{
  "n_layer": 13,
  "d_model": 128,
  "n_head": 4,
  "n_kv_head": 2,
  "head_dim": 32,
  "d_mlp": 512,
  "vocab_size": 5698,
  "activation": "gelu",
  "norm": "layernorm",
  "norm_place": "pre",
  "norm_eps": 1e-05,
  "positions": "learned",
  "qk_norm": false,
  "attn_scale": 0.177,
  "bias": "none",
  "tie_embeddings": true,
  "parallel_block": false,
  "init": "normal",
  "init_std_qkv": 0.0322,
  "init_std_o": 0.0,
  "init_std_up": 0.0322,
  "init_std_down": 0.0,
  "optimizer": "adamw",
  "lr": 0.00407,
  "lr_mult_qkv": 0.4,
  "beta1": 0.9,
  "beta2": 0.95,
  "lr_head": 0.00791,
  "grad_clip": 1.0,
  "warmup_steps": 217,
  "schedule": "wsd",
  "decay_fraction": 0.619,
  "decay_shape": "linear",
  "final_lr_fraction": 0.0,
  "batch_tokens": 32768,
  "seq_len": 512,
  "doc_mask": true,
  "train_tokens": 107400000,
  "steps": 3278,
  "dataset": "wikipedia_en"
}
Each number is 500 + 25 x the weight over its row's rms, rounded and kept within 0 to 999. Layers, rows and columns count from 0. Numbers have three digits each. The size before them is the row's rms in percent of the matrix's.

# layer 6 MLP up, 512x128, rms 0.163, rows 447-511, columns 32-63
086:549498490498474496479507496535537504517522538478476485512506514506495480492551514503473511445509
093:528502497516501479481517481515460532489508543481478484521527463511521457536497508517520508473481
100:469489511470490486474521506483489506531511514490469507557512509503549527533539506523484491467563
118:494557488497498483521503526557490502494573507523506499512505508459504527479521471528502499491511
093:474504554495522470503451498515479483484477507522510512515552544499536469469538479485515508498491
091:496512516467544479487482517538491535509499483468515498490516557494516503481532509460508480490533
103:547501492494477547501504532513513498517501516462510491526535534515482525517549540506450510493560
106:487495508434479484521499512525500473514493568515468500509542504519524482485493507507508503471487
133:549485539513500500502488514542504511464495509484491490516507536499533490491492488502490494461510
127:495502477494494522480501507531500485474559497502466545488517501540514525478510550556482527473544
098:517471468492493458507480506544488494522487484509511502450510537499519552488492524498524508479475
091:497498562430435555553485500524535470504515481523498482487514511520491497494498525550476470494523
110:536543510524486499508504478507501521507556507483493464519496488501515500477521498507507516493512
092:505527528495487547477515480491536449487541437509510523468472530544492523470519489509503492486507
099:533458488504495490506471502495553462511515501490507521513526513475555504444505511504478518470506
105:524514546485443466496468493531516533486509505513519462445493513518477500453527496526475517487493
088:512487524467519501518510531505490509464540520477490518522504485504517514495507522483519492500485
101:534506528493470485536533461466517547522483499468444522485514526509565539497508533531500535512501
106:509470521493527504513518502463581484490468506490474482510522492514490522464483502546439531508475
101:499498497477484509501482493469505499505492535492511504535537515545472501447521517466515469468499
091:501507577495481527465525507516506498501520526508468419451512479545484505462492497528450492498522
104:550490488473507568524483515512514488506487488490474510472519497490509482461481490513476511508508
101:511502487470504528561466529532539476471555511504482493548515503495540519494516506504520478443565
109:529536508503483514557476483520521520496522548480511463509512486536531516504510500498505471510513
104:482513556494508487464460536538490485505488487505526507496533511500500544492526491506477480513486
118:536521481494485471522488497501501542507552510446499514542493523514528535516522547458512496469481
104:501528515460485450491468529510485548533551489520506416466503522467489535490535502482509480498471
108:480483523506491492490528517475497534543505514482513458505520463521509520487496498499516506449520
121:501551494493510484509497514522489507457530514495470474570529510543519516524503527472506516469496
093:479551497473485436471474532478515490497548538505472494533497524544505508488532578513510500428523
093:532476557477501496456547500485477492542528496452491480542505493507539540520513519496522487509507
098:524498487507468461532491522521487499487476524492443490514512546491529471517525503528472500437515
110:529523487476470515484546513503482525513523488510484479507515530557489518502522503490515484432503
102:563486517516475509522513496520492531456519519477490494502537520481542536500519532484522513493492
101:497544509490524476540516511525476434532531501480516507512507559497545512452541526462517481495502
122:500538496471487513521502503479506525485512525491478487515505543493510517516546524483506488425529
104:533500487490472490533492499471519457487484497484479490503502508538533519488523527561499504537508
111:511519489523482493488498490464524497518496534474506462512522540489505479487555485550494516451519
105:509507523503495518503514498472472506493490553462473511501540487497504515474489481545458518520533
108:529477501495511508485538495497494500537501524502448456485550496476504467484499520491476517491502
107:512532484478512495509482468485492508572500494502470494447492540513503469496488487542478551524497
103:498504551460483518537474467487513469518499486446504483519490520553515505484541525524490494516519
105:516513502484498485533505537516486505509470468493483487523493494547555517531503512515514508481490
089:535497492514526493517543548498481500512494509474468495493527539525490495485508503518425563502501
085:460500465506476493508468493514506493487465514496469473491474516468527537476545481487486486495467
094:500499472490519494491509549479472542492508499494505519506525531469520520520493515486475508428502
101:486491499481472508516521483518492489500565510479489510502569549531565479467498523486465519428541
092:506531500503486528493484500499522471549502499485492520510499513538498524488541521522498491491569
113:464494524459483500494500553493521503498502514493476497518551510493489496468519505513467494497493
116:506495509482491483500507536543525479544510505469514463497499517484502525479514511489506482480540
103:489520544507453518500471544526466489481545525503460511542514473518544525495525508548507503505539
109:509475518506496479518496537500509520498512499450487526512525485503524489497505488513439566504495
103:521528486493465496475549467478481501520488540476436522508513518499489520511475521525470524469495
087:485535534510508523493478540499557438530513503490504542504511503522480499487532512509491475505583
088:528492502481498502573487474504489502554541500534490490464528516467486499512462554521447546466477
102:501500477481539497536487513499515540506494494520507481523535534550513514468494507473524483469493
100:504475503474536547491532520498506463492496469508497513477499550486551496512532503491471476447512
099:492558549487481522544533481503481472472475513456504469515487538509520508526502514512491498472532
094:542522469478531533496487511528499461516519473490517482458498521474500492509489504539479509522507
100:503507544479474504500550508501509536486506528475500556456541528523506488495521501475509459500498
108:508472523448517505474505540500535529550527495504473524514499516469544536508502496529470515439529
107:506508473490513490492550496495482480490473496503508475497524517516533555470531505535481497498490
091:498433467519547486524505518520536484482536515528510498519503508505520538477534494535486535524480
113:474533519458508459471513490548485519488506504528489497481488489566511523473579490500509520483509
096:553482463506466524529480472494541487501518515494491509546528556516488483482535517472504521480506
# layer 6 MLP down (transposed), 512x128, rms 0.15, rows 447-511, columns 32-63
099:480485479503511496468496463471515518513508525496518492461454539539521521505532512473494484510482
093:495506509508534526508524504524532490496511480509487458508539509489430542533503494491572498495530
101:490504465476500508514519476503484520512510477535509468481546455468494517469493494505466499430440
119:495514483518537539483482532492526522508505494509507499471508460521505490484589496451498472502512
089:477460487507466486508488514456489495506511497495514504496480448460536532470535518493523534501508
093:559506522501507472477509520490519519480490523429477523501499520456508485452505488530481553473498
115:519499520529466526463495520533463473472463532498468475505505482490501505535500494523476469499529
114:526490521517480509497473467516460469510507495509464487507568456504522489412480490480497477496510
149:513503524484517485496515470463500510460516439495509537519469516523462508486467510565471499502509
139:507532473480488530480507503467461506506506527508493490471522511466511448493474538544482491509518
092:485499528489527560493520511467488521454470510478475503523534532541478477508496462518467481466531
090:467476505570461453489541459473516536491454499480511501504489473486496493495502499521483492480516
098:501482504472518471481515538527467518506507475495499452516495508553517527504480479465479470493514
089:506503485505488467471548503526474532471496522534477500502539476482468503496517460486489514480475
095:495511514548504494514472521475469460523539525473514535516470446490522484484506481518542486508502
105:535492492492528488476493515503517473534534456541514523544488512506498523490512522514512547495490
080:532517531554505541491489510481464553538531505513504515515453503490489517515493492492516464461465
099:522467517478517523505539471490503528508488511493502534473501481481531516522536522502553524536483
126:481496495518491499476517485469508467509516502513501491597510509476488515506477497456550486517505
102:440505524483504496519494509513466505484509494554484522505518470513496451479500492489523509505451
087:504466464480489499509497500491507522476455502534479508558521490483524495504518497462522537468512
090:524495489494508541456523489498492518506491492512499472505480500509518489507467487527460502534483
096:479499482516533494499534509442493487506468491526507476456487495457476525524449513476530497495505
106:520523469526504491483544543523501483487502500500499479468446504548470532497518487533516491493546
101:512479507500522502497503484526543513504500520476478469480527474480473546493490504439529467479479
130:492460516472477494498521474494496525487500509508463482507493526517462511520480522501480538470502
099:465498458511527493505512462500481516494485485483549488505481452478448539519508542529532536504484
111:527517527510485515547495521508493486499501528508517517474531465467462530522475500536520461495482
120:507512496476503512522529510478523503486493500479464479538550515454504476477491476481505456511523
101:518469509495469506526500524564451498467509509488506479478471459475476446537524506526523507564504
095:472459462510494518533478542489515468557494509514539520467499486481507505496472520496492451454533
095:511506554559536503453509509482459516497501496523519521453464514509540516494517524495500502543484
113:479465530553488497509508477534517500472472498459474469536487504497498482444528523507476495528534
100:518491492539492456555472513508515524443501493456477559506530517516498533524486519463491462494486
091:487509564440475494506494523501523522474483529524510480479489509525467470467488490445501510467519
129:466487506504472523524473547506495421518501514482506491546516502507490514525487522514510509481494
095:489543529452537497479496505550497473464505490518511566503519516495491510512550515537509485486499
113:497504450495469502469517500475503508507476448501448432480489507571517543467490497478456490474495
107:511491512496497545483509487494471494481497545540518485502507466500514506463495486522525482496549
102:498478498531456503489517524508520547519491542487484512534491498488505559529507540470499499513489
109:447522466491524493501475495519537515498497476553518516533483488522488476451495494513506476502503
109:478536494535495467512485470482447526512488525517470550505494463514515472506488498510583545492504
095:489480481465523511492488531484515508525495526494516519549515466496526480528476518491477497490506
089:488496455492554493497498491499487509511483485473499478488480457507478501546482506481497539469490
082:506524507476523509509498524480532565505494509475529518456490499506524516528458502470504477508461
090:534504491469489501550481499492523469509500497506559465500473475556485501493516481473502497483533
096:490472528491513500499500477517502499503507506490479500493555482526475504496522470560510507508478
091:540530498525517492488495483481509490549525470493515472487461455483501503440499478538428514532498
111:482531526511474497521526494523481505543437504520455494516528477521507517519499500523501483507529
130:450523517510524493515478529481504475490510529473513489519507488496522500509506467505525503518462
099:533515533495494502483501491506517516555529499514458475467494481502520447472456517508477490497509
105:495431498520519490429503491516500474545520541524503491536448481493504526523494518485516497507499
099:512497502475513477451517497507503494492515492497479517506492500550482448545527504507530499533498
090:495491517527482477523464455465437542542480512491534458503499516496542499532460538479526504502469
088:488513496467444504481507517511469481498464517511512479486515453529505509483518479521512470497471
094:510509503526492486505523494507465560512532503482539486470501465516455514482504520501517542477492
092:453507445499530520494490469504522480537490452533552520494463437471483508505460503465505522506521
095:503497497493503506493491528457486513487486494500506546442514471517488517456523488512496502493492
086:469494462528503508448455520464481512466486479507541470464474461528488548448480479545507484532531
108:453449508543485514514503482479504472470486489570508504533534501478514478527485502505496531524488
110:481526460504499448504482473448454521435504493535474513498508469491475550517457471499530509498509
102:493511475546474496495532494509542495564508482512550501463478525479555454523474521546468493477486
084:499502510496463503510515447499552496507482511488508530510468503491491505524465516450530465496548
114:486495486513497481507510532464478520491480498484480477505527500524439496502463468470484485490446
100:519489533468490499496502493470547478515481498536490517533479547485492505493488470493515508521486